config = dict(
    n_head=8,
    head_dim=64,
    d_mlp=1344,
    rope_base=10000.0,
    attn_scale=0.125,
    init='uniform',
    init_std_o=0.0,
    optimizer='soap_variant',
    lr=0.00487,
    lr_mult_up=0.686,
    beta1=0.95,
    lr_head=0.0075,
    schedule='wsd',
    decay_shape='linear',
    final_lr_fraction=0.1,
)
Each number is 128 + 32 x the weight over its row's rms, rounded and kept within 0 to 255. Layers, rows and columns count from 0. Numbers have three digits each. The size before them is the row's rms in percent of the matrix's.

# layer 6 MLP gate, 1344x512, rms 0.109, rows 1087-1141, columns 256-511
099:128132092105126144074077137114138099149149110160120128091159145148146099140084123084110116110129130154126074116166103108127130118075176159108131102156084172099127100185174142101134113117141160084141113145139128122150118147130091117064220141099144115156112096137133087123026189166217162121122143141142150046143115134092151099095083079111129145142114141147060124115082111142124141206117187134103108160134171168206140128074105101135099095144079122105120119116101075181148145126099144103129124163156113187142133118093130101176112184186132166174114159125097120147114126170073171083121132137108183068126124080114157146136130143121100140098150181054180140112168165107100112105095063086188127152133119125127130157110182148107153106111176098142162179157144067132118123112115107
098:167157085101161115172154097095147135160143113112065145114100134172160101132095118114159143145160116181165121153128123085097074132094183113047134128128148183124073101113126162103119103115100154155155152138056143164151129111094104079131124108159121115115115157104216197126102075157133105157185127072132150123144187057147142089134098136159160144101097160123143144130115107146126107150067136157223129127099179124144136129126140128096125052114177139149116098126145074137169199119160121090119127149185150172146135119131110142086172135144178169130055084094084132111132149153109127129102164137076131121138124096137151136127130153121108086122121097147142161147189147187140113087137126136138100133113125090167156065142079175175092137026188129123231165126110136122088144126103107
089:148141104101119174125094131083030129098182105118185174107144121082184042124166106113164087110106123101159125137110066158117075079185100154098105126131134129137117162108158132094145142079086173135145154167121107140151183099124167134152181136129096105140093139113140098166132114101130143063115160134147144099108085078151110121162133002132130149078156139100121146099120171064104134114129161103154104075150082136155118117115206122160144076113049162091130080156139177159115127134138087129088118163134094142104137131099164159101152184142124134095157151153172160127113207127149127144134150114127086109130077116086158071143116125141125129158137204097103132123088078105128123141090128178093142104094181140150063098115165133133137090084108152128181115132112191134159194094133092
099:134102121109105137103158092102120104153125168184077071060175068148104079096137150128128117121112101130100119141104163161142099155127149151137081052129103106120108062148119179154084091090110117107060143130113148123073090123097105133044132137093148119111109138142158098153143168143140148079151139097115168054147154092131103115130132146104069141138146140089104119124089108099094102116123103082119101138110153160078125126109166067083102174135108117157128138138100116097078090116096119156152125149102115131181152123132099077152093141154095128144177118205109052087155146147157155111144105119129191079072116121115153107088129141145056115152134145115108117194113115089148108165153150144159154164067154140162105144157122181109144149105131051113138139136155147048207105133114160
098:139123113145097155181125104104135082174077159127134044085120106123090115099103118121107091130103124110141136126096154118141172148126100169119171094091097159135111184076111176101132148111141203124135143133079146132130112077129124168136125143119152111148124109139132129143180167129103197154134136158158163090043135151176048147146205107126107092152158108093104184157089116130143167070094118104194116132056124153114112077186120190111159093148134148144114155073122180102133085059108178100110144135123095171083084105100129161159154153110131115147199162133084092076124137117135127117142110127104104111077163142085073097110113166111104143058072184198127094100163161083094081164169093111159108137085218168206071096096053102137161082092157131109149120081116160137189130135156157
108:142089024080096181172130095147144160130133114125162164126143106150154087173129089160199111057110169150122092156143117162114118148148141148056131138159100153180163131137117118056155085140128140081111150094200115189116109150151096052113139120087194106130126127125153163103085111125089155080096173129144104135190118110145176145154133112111053165162126126148094065099105175147128181128143152090178135133131109121138106151114141128144128077084165127137061087071120137092119098138143092107131147138092084130134143175137087148151150184134130135087149130159160162072082106210069167080133195083094137144108115124127144151117094146062137186134138182149079152120161156128142054120123139168126065076113141211109148046071065115142150102088104147164088133147130098107131129135122056
100:166123148092092074150116127114165153107138023180191171125121149156109143097191131098122140115108053162113145116134156103142164134139132124154136107120146131132129092153117139139124166138139119177177129136070122164136155126136083141153183141076144125155092153174143112096124152056098125074098174167146094141181137112114103092143148120152108170077133131126125127168128132146170131071130085156123093142114141108102161092168101109147147134166173200204132102089165180182120158108095046129153175099073125118132082122167134160181096152122171090076210153115138081107145124146099075101191168149101127088138079146122122150125151121087202135167130098118117147139161135102103145089129167143209095159126129167151126112141156108164103104121147209106123106134171194100119084127128170
097:139126102110111156100118109134125157140074133138128118054105150161133112160115135169154149143174118187179128116115112132102110155102157147164093140132078131207058198145050169118096083151100065106131088132092108133170105155129069138112150128111159163184129184105125120114160167154168084181111117118150117118166113153127135105154147084129153147119080173173142120097052111108118161105155104124085102146170119138200146136062151097120154132114174145173141126127114115170171061133105163116160156126159148076110170096172115098090116129165168074116087137094162125156130100060120125149145165114138128126088147081110121094146098116142102101149136119138124146185094098089166162114062111049095124121127132141085153101132089120151168170103146066146148158098144112070118131167192065
100:164119116172160123169154140200134082073124132074172174126147152133153167074079105126075136144085164107090143130069158129171136135103166092067170067126186124115175074145145151095191109100149125141120119173199124176123166114159226118131121089143143129155164113083067108161178111087098083062091153154132121122130144108141113180083117137098086079112154128134163190093144172169078104139121152135128132095206156155072122089097085170141090139134101164152085150172119166098143134093115093080144168147068134158115150061061149096117151168107116206180144097139116083129102057152117108077145154121115066163103163091119099093116094137118107137076138104102118148118130093151103123194136167083096125116180175052132206102160135095100138103149129148125122120145116156120139149113187147
099:132176128133119138103122157086076090168077104193074099058106116153120120104234140188103083109096130161157143126093129122092150082172129115094120120086165119053097125108118103088179120199151125160096133114091155129157197177111135113121139214108159190099149120113158142178160185097134159133119149118131077127156137098154123143093115221094125163149111097080163107110094134128080127164175098120148111137095125148161160150091093117129143117121161137157156134124181101148141083071071170121137168097123114106138167110077148122132162161150123084116027154117098136106096117121084105136131153182135166120056079065080171158129109121208111166086145095166151141201136108130200128154088105072141091150152102091126075133153076114082129141105110115103139115128198124092130099130134090
102:115126170163132112117127162137117185115144142128119147123124154179104127136197105156151158167132064169080194108125112079107185141075102153143131128159092135175137152073170089125173148224111151127170128173144137130109109124143142164178081137174130115144141139129091141164084087180166125094102138135081146134103087041074138099132164145114150193054171111110108172078119140073179101134130141178101140106147160145106134126119112174164154120106109095162119173137123129186125162139097053146145119144148152136144084222132143151169101105106127121140150095124121080110085189098100112109135123159126076103114059107112108076108161138111176167103135129150081090057138130090135129046108142169109112079089158134114086177156105145139139185110155108118101170132077098163134106153055192
109:173112148154095133121123097078140165127119102130186096196146163131044104165120092149107148120114134145091135121149154205159102116155094179117156136120162157111122136144116162119047152133156098164096139160162124168164153120139129141117110144099117145176134117146114169154109121222159104163107067147104142152144180097110149143094120155112161103130052116123159061108129124125083125086106088079125121192146121203125103143087154180092119066113158086074151143151106173135042039154118153128147134117123107123167114082113096144139128097140085096144120131140138089123153079157133210169125121109093124092156094063107074086155085114073146077118144160145154137121118052127189122163085133055111137171145120122135191120113123120149117116113154151175196160116199108157119176129142106
103:085095094133156225084143161134053159141118107122115138102095195176139122189144096168156090098129139190110155124096067136141163116117120148115128127155146174188068110090044115160102104137124130131139125111129102152123162164178139152091124127135162117077147135123127065120132077164129185129105112204118164178155104189121057164121119161146107091191147103163134093121106124142084127094084091088128183096165133120124058072098089177166145134142173097171115114180119083105182103114155149160116156110105195107135108111100133134076166098120118111071162143136135117159148202121147143124188124173120115084044181165100147117155149103112166155117158105136097093167130169105113130164054111137176118127141046134129150114132127097132180117060105139146163098071098155144157075106094105
098:155160137138186124131114124120117083096109100168185092032074107134092138148158106129149176156113104119124129174116145174204129109087084123165157122144108146123125129120094164124151152138123187111087210118128125109093133163088088165116124138105097160137139171143145132095134146115052096128058154206137165090137144145087161132115111113141097177080139151100141084144097167121150050094162089094098128123088176131134105179109110112188106205131085106078099106114116165131119125102138052106112195169067126151125132105134071146130124176107188056114083137141111106128162011193130144159150120096106180080107107165044069156165164119115159098113124141131160069150136141157191129092188149116110126109129134160115139109164109118134101152089064132060154193146102121155104130140098066
106:117145058148141078087096130153135152083147140140155132121088132085137173094082164140132077119168189098144076172100098203150145153081182101114183172184084131155151154109129159095143125109150151148115123106151072119115101115113108082151099098151189133134125079131148108180110219115168207160101093138151133105116110100147140097154091179122162130129180178194159162172135161115081098151150127104111172156100183108173124158143159176167134153118143189155124117073111112132160165089122149102222170102127131125144132109151109095150146094118175154171174174175088143099150219127130148147109113139073113056037127112138103150072130108119130177092122106120103126137186123102146120088127164111144157139084125184123195102124099108137111107198065121123162130127092121134111140099113132
101:148160189139162113118106097157129138118124162174105140142073120136126135132115153141141127129166103122124113099119089141174130112147183122090160156086131092157152090124132153158134101145139167098090096099147166122111058103120158127183138119146089107138099164137136119111139128104124148159139185116104133167157065114100113126134182077142136110134100095169151091183121199090111098145132111161188099138096223130153097124127160108142050112129113148143063164109101145126132145159165166095111167140200088146173127113090162134102118121096181108095143090112145123164138203148122162125155153091137134081090186139133131139123118111152071101146095153088163069109126107098134148165125113115100125106128154102101101078157137155078118159144112199119166106167079116130084155121087091
095:078154103136112130119089106169113099113067135121100155108168100186153143102064126173132156174143163217100130150188152083162184112118106196152131077118195138178151143148144137108097159131203177163124132157152160121122124118148138176134177145161090178177126143171119138071088137124111198121095154152127066132105130144144086081098063101092100133165133132127147118117167089172145090113159077168117127126122126088137129132135121174127136087024111098107096135121132092111089125089122137149090099168088117094161152154106138158164127088133125107156060138148128191145153169223157097116204123164087100189061128172117144126129118110135085120157155083180129120148167166120130112128128048213080137126162125120137109121121150144155086119122139074079114146136186171154166185125117159
094:155140191149104066137128101123159161103056195101095135157131126134141059144111042094060152188164091115111135146117081046141105144130133162142124168147096095103150153162133080121192111184150135169093123146150151100146164145140152135114145077121109135102168152089163079113143131071125164145112194112080135153187113163159125134157165223141128169084168166168152184108110127088141063158177110142147175143120135124163087121147148128102067157169128128208109179155115146154115143092093095140112097146115079093160085132086109108128166130142154096087130116159206143124146098088122179133139124096111130142053130126110098180155138136128101176144144118181096075143176147100126054104157128086132161058081154046139166082143096104124178136135167162160110130122133149160177118058118134
096:164068083096167137176080117128143138073085145147125172083126101171162123124091186141129111146136114182137130122122119107141155129101189151122129140133111140194064092126167083120143149128135082136137083095130099117111150108125166102132114111127125134199112172131113108102149091153140140087133102123194188207130117146169077128095107183142149157127116130136098176130119092148114153152138107102107140118096166176122210154149147160122080153154172164136105110099143124188160169129105094105117154160118103211136150074117125153186187191150130113196101154194206131131146140098164124108128095145119087168087083141121155189086087118173157113107210170151147095166124113080157086118090113132082083069066100187146121146140084121080111122112129154126155087141138143149160182064107130
111:157049137178166107143146143114156085098134134135091071113163116207141126110150127165100103126043135124129112085090131087169110149137089158134167157134083162116172078113128114141167129163133142154093117139149128142145133107121147131158067139143123186143052132098133085124083123133138138137145150110164166184147146124164200152178151090126128152148112140154133129104160044104175129099117090146130129187129095093153153139111129094115109119159147136195095132106115129125094163124136115132153126098126149109124116147103129108096137118101067095088055092094088130117136147123129113142149108058045140143083165123140173147145103197161160157109172093094152090119094134103151159123196082084134054137110177080082085094096090081149097071056104135165141168130100132116134152121130202
099:160103086096163147167157107179082127139150090145133105082178197194150095094149141121105178129086193148153099147075145129088104124116085153091111108089186154156092156159141149086114111119149144147123148122098107166101139182188070129065247116064132087056122074095110143130147069177137114081129151096153143109152200113089163127105109079138160118086149097076128112160140118141122091098114094159116127142086118163150185119140140116130126141137164089120200153123102116143136108127133110129087169111168153169179087132100113179116106122145084123108136152094153117140098095083086156176189090159140204068140108080108159113117147088105151114138105128173094122163150098164105063137102154131178082121111117128129176052137100165120157103056124133085117120133096132095164146177113131
098:082147139154140062110167152140131111142110178134148133068137105113134149166090112093123077150107200135136189170116132079099111114144124124137169157105123171111114115083154109173107129153135114121110099135098119098082143098164088121106165126148150112203108222103094141120051124089145097123112114132125116134197141090098144137097165116112161200175104093089110113085083125117144162110155149139121085182184159057143100126149158112157147099149139154086114082103123128105147128080137155080111090145131158169102139085132080178168171133176111101151132158151094135114062184063088075088088162061107079047111202082126146128076126122133125097122153143108144083128150133178104139182157130107121146122120161101115138141101123180139111116118135123092112146103141159099154146157115082
102:110085109062107161117112133123125115156116203128132137163123192124184151096128099121168178188089161123086126179111150102131167141038104091069165176118124116096130104132116166125057138171145096144138157116113138126163136164127112180135172159098186118119157115173133154105156142165112139158162098093106132168150159092118095156080145121112093122104164172079106183118186121139139088132148158086110120174112100047120085129113137096173172066099091100138097180071117103112093148179163161147099149120169136160121170146162100136128145169143116121154136159131132165089117080123098113092139108094144147146109089148094117124181169151137150097120129102164142075111076176146131168138135101113116082079185070133127162162181046126072131173115114101066182102104133138105129157129133120
099:102141129114157108097096159135159170106079133114112098080085155073073111163101133086160105075118084101097141160102160156104122127029074140100135146131180080118101126154163086109163074117124163130109147105194122114163105114162162123168146110106047157098160133130123156060157173111049082123089165126151133082152146146074143152098183100087087116156150163141149122127161148169150126152134195124126113169109203120129132136119123155150104114173148094144115078145103119148144069130125129073103106172154132089146137145121155198101134119131176141146100119150134146068134142100113132163112117105178118117137083089103149103132113067185136095084140146119148117089157155160098126113098109129094128054146098122097141168160148167091070122111113115139166133172206194130129146139136114
091:091133196180180142199159080082138124177137134179097105138103157166111079142124137122118117132151081114172158163101119146116136071163150120145092120140096097139129087090085099100130119144133069148080130100109135110160134143132111115107144053070110140153102118144085153098112103103133122190134093140147065092167096122119091120128133115136072169104178145149144115134102087093117195123112175157165112135036135124117133134168161089160125106111089141185163120084134086124105118156122170134126111117157177166097125163103135143078153174136115109126101104130141112117130159196130143087117164156112121129107065148132141075139111134132131179097136131109144082103210144140168078099076130088051119091127115116103121128149030178087185080167124098128148191177134112140150188144163044
102:063110151136140148042128089142153086190111161087127137153119137095101098111154132123121128132074147049081107133132153096138134162164131071165197070115166134194145110179127139165176107191126119099115158136192137179143175193145134159120159180104118163147091149158132153108115098119131131115154123136146075164158175185106133156104103106071135058176123088121049148103116104112098156155131125141179178033129144075116134127136146087086085109121133108127152090116096113138128102141117110083069089149143141150122152131118119170139064163133117077160131100170138102153179110127099057094092145140178143141152139126143101150111157112123135137148222150171158163109118158113149124162175083108174166114137103114113153167154093136114151127095109144186080154069109162171133152200085097
112:133111138158138191118143121116173121121154085055117148132110167117145171124147114147147115084123174146214133138137161098169146139128083127166152112138051092072109116109149096143133141104169115121178211130144144123134133100132127139098056137127065109100099099131117112127160185132135086147116134111156136045113100161086188144117086136150100085166099100152169135186096157160123128105081151146167137141137125129138105146103084177146124103151111129156134134124135090107087138213172104099114090141214186062106140082136143111128146095131065105153153106129157111142083149092089146157159156100099151188082134120157179113138126168103166193105134128119106140093114156077174112120161122092113110100159091105157178147096145168195119118084126143140130190141149118128154072123145077
101:156187161081115112102051163125104092183138150139128135136139107122200128161058128172133090121150079112134147151121075151089115146077092129085123128111133143113182128124136199094151182107115094157125100111133132107114044121131132114168173168174117100108121079116117117155163076166096098096118117180105108098114111143112100176122141124106155101146180134167130180132168206021185124168137067070168097149134101116144114119123135096205093167142084142118115174125173128127164182134036129100079133201134143100145190079129179164189094093169111126149153149132116147142113143178111142055139134091111101091145178087207101086146130162044092088171117150126165098168132188132125174137120085141085158136127118090110113126135138147113167108174167144157132115086137155120075116113104156
100:159115119109068109095083083116119078103164164143115145161108140119112094182152107109127147124132127103098127192127097158097134119075106118151162131140085110116160149128095218128143107082055159106164195159152125097111091111133134086091103099103093091157210089094120162169140177137135117122061082108144084123131118123111116077110187129140102101150082102124155147130137156036086130065172138097148064104104135157164099127063126173096137135193128126123145109129144109162117076103161092116177140130159098127171138153077111178128129096171135137081142128127131065130177174145059161173187119106192148133102139140124120137142076119093128174120081071155130093162146067146105091143188143124121174130076099138151152114119154118151185093143135128131136085089124146135081100110061237
098:156117158143129150078177150176131137110110116109133114126101096089106106157130139137124183082180150114104137103158113114142092155139120092128136111147164075138117119194148136122118137098134126195141123205180136145128108124169117134139144135170096169069177216153155087141161142147127178101121134101117086150107168084114107156121169137187126144118123126116096172116102139092122163130130082083068098197157138115089176128186066146112091163181148154147119099148129109202162129164098113091105089091167183172085134144165122122151171089108145146163138110141077126097134123091145171107110148152094177193182144138124106112137194117140170148149071139112194147109093158085163159133134122139192113115143126112118174067147171126047153135127090143139058169153188147204087092148149128
108:103105111095126071088078095146124156155128093123133172114117149126120118081110143123162128144144191154115070153158122116188083148176132142141162084125146091111120130112137147083102117108114117099126108180153143108107130104127168097148080086092174124089119181112160089078141160124162162117126117148118152166172123125163149073093099069123170109147113131147088109123055099038122114168070101160145122094098140100173129165086078153160147167125129200141135084041079167147151120102168206106127138162155157148199127121157077142158132174139109118089183149135124108111121158120107086104129164114126108154162155061146112149153086117149173105047152098100108111177122113120124173176153082135190119130141151130127180144183197123154114168069138110158122182137133123161097123093148117
095:115158126129128171137114168176168174085090193120097116131145149110148104133109166121139148141082086113111177176141106163148113113110192182119093096131142096188069119119138138139116140099146127132087080150147146122118121120168141101189132116134088141117126138137102127104107110111167104137164192141134181127097085165184158114119139100107145137101093109080062119189105153136163149138124112131156056136148135148079125146098133190159147067130157195153138184098096089170127150115132135107146133135088110150127131164097137220110103133127133130155132129112125092109090162079130120158161119093103181101122143186106178126110133174103096125170109106161097195142176156086119129189064081137157114113091084121055131109140176150149158184102125198118112128116139133143144126137074098
106:118119131053127084156105142122097174203106153121139140122096075160118108112124170111144172092124119114120096129158202152121136123140112071171103106136152167147121093128057127134112171103102124066132125154096099146186076021153079180105114107106091099080122116106066120107133141151183134124167177114115140135117149216103132169126104075106139119104121085120107118149120178109164091111108141110116103109134109159185154145077159123100182164114131151126049115152144136131134159059110132073145135137098110119158180085104100111092158164124108171109126137144070145160117115144106133152109129064112133156107150130133074178131066116148136140132126113096137120118177097105070194081112143144140175132156158118127142155152146116148078161191116142094124116077091164116110160213117152
097:116053134055113146091091127127082176119141090108140133180140185167121086100118201130139152088110141159115160113159090071122053172117144066073198130086101122115095167162137137095064137177157068169170090068144120140118095075070094119077153080154114098106125204149162153124134151184109035139101094172180125128139162096157134126108134138144114128136126130119134161143163169093120130141155117131155043131160097094166169154161118166106096125090178103078096125140093093148125087104142139147150088101065165135121140167146166089121106163115131106077119082118139117112164162200163146142091100135100134141178184186059166098134139148071126072112126084160131085159143084171088058115063134132159131143129100188174166122167157087142114149171151112054100171146066133127114112146165156
100:107052157144139151140170187154116105122094146079070133116099120130131093162173168190101138089115127155192176193114112143140165138170078133128181123162111141094088118102054091151124124196101102138131156125161119153080164152171101149135174173147090157091117118145103084156051158109134077071108108161144151125117169097103107107120087128111175136155117139074136131154105175122127121145067059118128139152112161115157097131158154162110139111126114164144126146125091151119094128129167155128096140092188186078088154129107169121117122135108113122155136141111150138143164120113114111134109148065051076087164111105102100114130151109071136150050170140093137138181065116147138161152097124144110130165137126081067166187084117173165126103166156189118103111141130173095155103143153096
098:119131148079149120080126157131160115178133143105121081207109174176139131131136094117119111110116099150155125168122172126150092130087140119118150098153103093097104141081151156081165091135108067075145146090144142150125084166157046120091122113093124137165142159146054130106132077102106160115146123121109154153106112145105184108111177146204160159105143148126168189161098112142120107177053199123106154142141065074087108110072115072101060163066096086162115105108169124134153176121139139146100137135181134130095151147116133116163100183128140087153054127154102121070102123147104151153054130103141136088142156109137109119153078133082081123134194148139184139104091172137166155108135076121060116150133171132095150068116122156147101092150121049121143161118154076164164162154124096
105:100115096146165152172091164178141174083152125122142106140133079135093092122074076088146080106126126213128102170129154138127144144146103121155143074126115115108118153155128137080042084132065177073143140165078125123090154127129111125087110085159133099135160138113146171185116128167172129154094131129142154115143083143106124121127151095138173126151102163154099107172131133164107137153117105132178114177090131119130187172068160105117093138130111141144138126200113123125144115149158175147147127101092126156165181137165182139147141158123172147178149187124123098111126118129161111093200049110180108061035064093136155108099179108157124135170116137152136091036094136103052137120197144141096104107182107144153143107091128143153149147141158168199178132175123129073151087112159132
097:123192106119139069071114165149146079172128144164167083130129112176141174095100190139139139185130136085125138110101080171133171153147117106118132110114092147134112087183171137124136104166162143101119156115177146095128111083178159139093136172119104171128177152152120064139116128205176060115112145135120124128191141146133106098214095177146086108185114176121124090053109142146152125143176139115108123124099120208097188102142188112100058099124119139178188090130174132172108149113137113135096148154112129173179131130131098119158094197138140137108126092159157103107203112136105146061104173118092148123091148128160139102129081135052085115128118112150088104132130175118128092101071153070098089132106135123146115147129126116104222157130151178090157126158125092148122133101120206
104:137128067125136125082084156139157188135105131151153157116182115106176181154126134064152069129086052123123073148134108132134105125128136153095167148138125140131188143100098179182131118166158124164172144131115191128074112115158110132190128169147139155120162182140158127198156116153088170155144099125167083148167135098073158058125154151109077120158117104157147145137159132064081116073157173209153099165074149103159129128108094115120083099114120135096121051137138162162139113150139157134109104113151150141152115126071122112133138192107171166135161095133111145096074142105078097170169135099080127176118097190177111087207026159143119108145135197108144114191136114115050214189195158115094144129117110037167121148176132163080177149126102132070142136096117116121116160119165072
106:137142089085116114187142170076107068112142115106125106107157143107175105137178138081145149096123160142078182142100139096110106107138091128090133162118144161093140159130109119089074156147129129141097071122148157103166077145209073173172068127100112179117098201139146092138084144143085156093121119063147094089119099145154121177134154069140092100166175147165088153061109126182123136120120157153176139160168096146151117168163156078108165109084125118150106097138188120123175146116110161108092087082098137175148119086157168120113098178160150116117132161170172116145095164154189120131112130149071170128166142197181149133106169139099133176125121154177160166146147139175100118117113150131127138169171112123114141158103150097111097114096150105120111143121122136158095141056137172
093:160139113151141138094155090155111160155160100152093087105115141148118145185124115131127081123153189077127099113123063068083121169091107123086141067153045138102117107105117137123169123152137113130142120156170067128140186052127137129162095124118194098093160173136126128136137093136154111098111099080109127190078145148130158131127058125175086148105114110153067101130119197103166126132076162181102058083105081139061158065155063101121130159107085107146144132174121113149073132102098103103116100045115140088181140102116182142168200142118119095134161128112113124142108145143123138127121119179127123123108085129095090131153125136129151133143155145125124132118085066117161146102122117056124052105175143123172175090190096114117095114142135121135152094103081135093123127172153131
097:104163096175129145122068103084149115136158064118109127150124115163130102173165132110065128129075164133127088128155100219161128141144100176123112122147135114126152139161087190117159160036107187167136097115146153141132105155136165147100144160129070122065134134148161114093156106178072163171117121132131141137156128139153165108124161128158141087103104103172143150111117118105159087101132157150108116143136160089143108111156131161130144134185109041124125154093114177126102132141135105188117137145149120155138131111123080137145136117183192073107160133126124120145105063088098128176160129075073161109135107183098106150129111074187154127098141125168091136143114147166110065122137148086129136165114105137092138104107134091159076150132104092127149118116173107136142126161129085
107:090105098157170141084128089063119178169139125188152156104083116196120132101113089138092176122148191128149121135129127169157126095156162180138142134124145151116141108160157195150152120169169103142131154156108133147036069118125126155150099176095140186146116157092097047161174083089136196072131139162115107116167044136101081142064095131084081100126155080139176212076117095150133099108128162113163073088139114138108070096109181128176142164181131128079084115096187132147134148075150102181115105093095097139096165161105152151092139194116114148180118174166094138156132155127088090095179085112131101179106099090138144104129098178117084155088179130103095081079155142109094166085158103122163094120150160128116083155192157146124115077095106147147090143096046084145104087080118118
103:069130073121087127109111184069134132139087173152085147111100104104086113114172137149145175101106144079133137131138094091129098103119151081119218116171153138144210081154126127123148152086160172151128149099080074129136167162154198217074128101163161144097147093156134111163147097143157159112094144071149092162108101059122113211107169110164135100126179121105148119107129087084138124071108151140190137155140121079140085168114101169167091102139136158175055097153086121159150066109118107140148133176157165144146169117164148121194152092161165103114159082110145142163160120159140096101133123129133090218109136110116114095151147133154095181101194098157130082180168068154092113127141112092127135120133057142079087094083128080042164123129112116146127139110154099166104150122140168
123:148151110148144094178132103072169121094142133123101125095181151148091121120189131123150102148126118113172129088132133114121109169141078151190134094159104098097143103132066054142096094161154096152134121143121141141094199114099128155103131126106140107080106156104160111158108098137132072112132131113074142180178096114150091100096084094102146101104114190118106127094085129140131190073187096134172100141109182117195080139145124130114095101120177068143110130104139162125117214071138118115164096107163109159184083112084132106141159140177079105170117164231146077162158140150180129130116149138154125166133144132128189112167115121122138163134114123095113125143161132130144098111161158116155159134129188128119154126092072124103116091118187093069160126161029157093153131135113173
098:127127139153132170106112146172156149130101162172113143133111117179091195144108096123085089144120109076079089137109139199157104127099102167172122120176092090115079151129137134106083100110142132153036131125155149102154077199147150182087105142138112123140101176122165127153155155126134124116147084141058077142128049119136103083102111155084125132149201092124081109103115123100148128113148167177084121112103125176089093127126163159124151144065151124141120118111172157199089075118147127123141133103106073127109101129118103136145096110115086099117174171123176045081169096100152144119127201159092138133115120163194099105143124159132082152124153140102122131132154123122101153083121082121173072160112091103123128158180073134156144143149113159135151160128106094157092149122132108
102:148094122095119093189169102137110156128084120084075109129112081155126191124093125121083130150100200138113172100106176153079166112113117187085079107046129134172101145118091082053092095122203146129151145132124167100146084083154094070129146118128114067105123103127109087157183176088090102077090141166155180147140122168114196166173097129129144111129097054145182161078102121168156130142135153148130184116175162132110067149102107130145157161118133120094101078111174158176145061141148171201105089134128146105122141118086116116153102072127141077132182067140143135156162081099142086122095183136153176144123159099117132117115100137140116152127151095090179086116165105154116136114108125102136151145075115152113143133169085137130081137146153151139140112114139178143083122125094136
099:119168181109161116126133150092144142125101077160143103131127102100127129163136061180134119144096129090133158084105144142153095090115149125128086102120091122130116093139159139177116073151089121130098133155115041096120114132110175138099125146059191136095176120137117123130142138106161136152093125171135146141098086152073068178127135155075140100222148131188123095121059172148105107082104105176088051074173147142146088099123109206140164113144152117111128149104079100155127143116101102090154108116116108142132115074152122195129132093089107132071099109090103140169096123134080104126122077124133113114138183151143106098175148164145086120146147113065133070126102150134145190145071167125158146075123130139124132109126140136153125097089119091110069137166140098159198139075129139
104:132162118185123185111180149130152111089125173105075120078117129164115196138100171078078114167140134045144089118112137147104152124197164133059143138151126156136133129070102169135119171125120129155149141096097122153191115147124172091113123085117160203121135088132135112111109166179096112114137133128168170164140116137140084107134086207144098165118126119100113165090143133126144047140161110119146120090129072127190100096099145156113121085083060137149120124162128170184172145089134091104141161106125102131102158140137153121119067174151104145139144111140129142126118129119098137130151136150106130151048104138130133158098130165147145172135134144096141095114142123121080094096123143067067121116147140123141156092172148144066140052073115080136083119125103100169100132124108130
099:099121093154101111155136156113138169040135145165146111131102118130176105130136092129133132126138139114175155156078095073072162156205113157071149114114079148144139172142086106141150098102159111206101138129141089158141151089122091093111160146122143131090084120119205097063081112135074143077156095114167101110171147132118074177162120097105037165108184147125072175150125161142092140071173161173154159130124107129128092124110138130086138153061167113147100143097163147125101086138143077150150150121125106213131143109109175156121065169145126146051109113141180133182149150143103153100108196133098124122117100134084131145132104073132136118121145133025147089152151126161118106080125098086146167126156082095147092081123124112123129088075137117158161154075107186155109129087174101
098:112161071145176130162154058084140131164103087147157156088093170086153175078070120118131108143112147087135159123111132193123138138131146097117082098164132132156108127050094104096143141140175129110097117141113121084111145130115153118158161118086187177076140054141161140169116159123162095136108167156116179148143130116151176110142136109163156097134147166156177178111113128126089126098120155166088192110032168120140168125157108110070169162110161102181092121155095140129171158159079201129080072158100124126123145119135123158059138115134078141100102117125131164219171145087129204140123149165155137162132099115118110116169151129152061170092160128137111119158143088125085156125114071145129180158134152092079105125149106114127060112124077112076124122180057145136144151072116190
097:162107165103188089113119069149115142081126144125068091101119096138152120114088145193140111153128106134084144117083096140146129085160138102145138184136137135105115150153125163151137143084077093113109188121110138084104153110174099146169174082130103113162079141126161176144118153083075115160116122165073172168085088155115123113180146128109146110116066141102069108129110170069142160138065138149129126128122166150101107136158115159126096194124158109113176170146180111137098159142093123133147102152146185145134154126102150126175103123096083123093148155076151069123135122105130140122112122138120124057165141081080146155130110116136087189157110100180142129093162083108110152128098128140132084132121125158110175102160164161100166145115141183067090097090129198154100163130085112
109:174178184070175146041087121133154191146147089055110135156151161112203139148169128197100164156057138164171115122166193107101082143135062107088153139179114089147120154148158068116128138168123110066104187089125148121098086114156100071082173116137158127139095109157167086121118147123171096113190109140093141115133070135136142126049143181128053129179168087140079107105127153132129182050127147149120142118148104129107127075091165144145090100168177141103078138108181148111143144160141140115126096136091099150138143130159123046146148159135107159151129103122117096146067171124173145219130142132095163175134151097156119134154072094132108165148146083205139079174088136109111147181119114150132078180115128085113109095173109080108118121104085113120142107141091098119135109175191134
102:138113130148150170131121057123132173118092087201106168069108096201168138060118088077161120129126200163130132117182087071170159152124090132107114072124102144129128174148127054125081051136123139093108122163131120125147142100129085164094134132142141105140124177132082165201092120105091141144121148104099095138140116098085139182157213121090156123110123103149144075121150132096090087113182141196219074091173126092090109173097109124089104106125153145045132158073115057146103128061165129127128159107106162160106151116107117106104193122217114098163133100158061145080073184160135097097166159104152166127092152128133142145096129111116091101074144142139131133128114117139118136132112134122183150151092136136103102134150141171107105059117119176111163113165100123128166090069069127
101:103174065149153137092156186110144185152171119118147153186099122123131091113141123115098101146129184156164153120118145193051117133118204135088147080137107066098189157137067152142082087158076134199167079088113128090097118141085087132125134094098098159138124131152098084184177094166101119116130134125128137151123111059160112105149160183076123071161109177144103157106159091047113145128103153117085173154097154145149133130120162130127088166125146123169144089078142115106060102112150149144152133118096128117129119130131154108105128101139112057155162184103065190123172133162143088155128109083087126161075150169121090141068115120121129100093102143108152107102176150132110126125115144142147129064129128101127102157192139124111134134128111126106168155099133040127109158184123096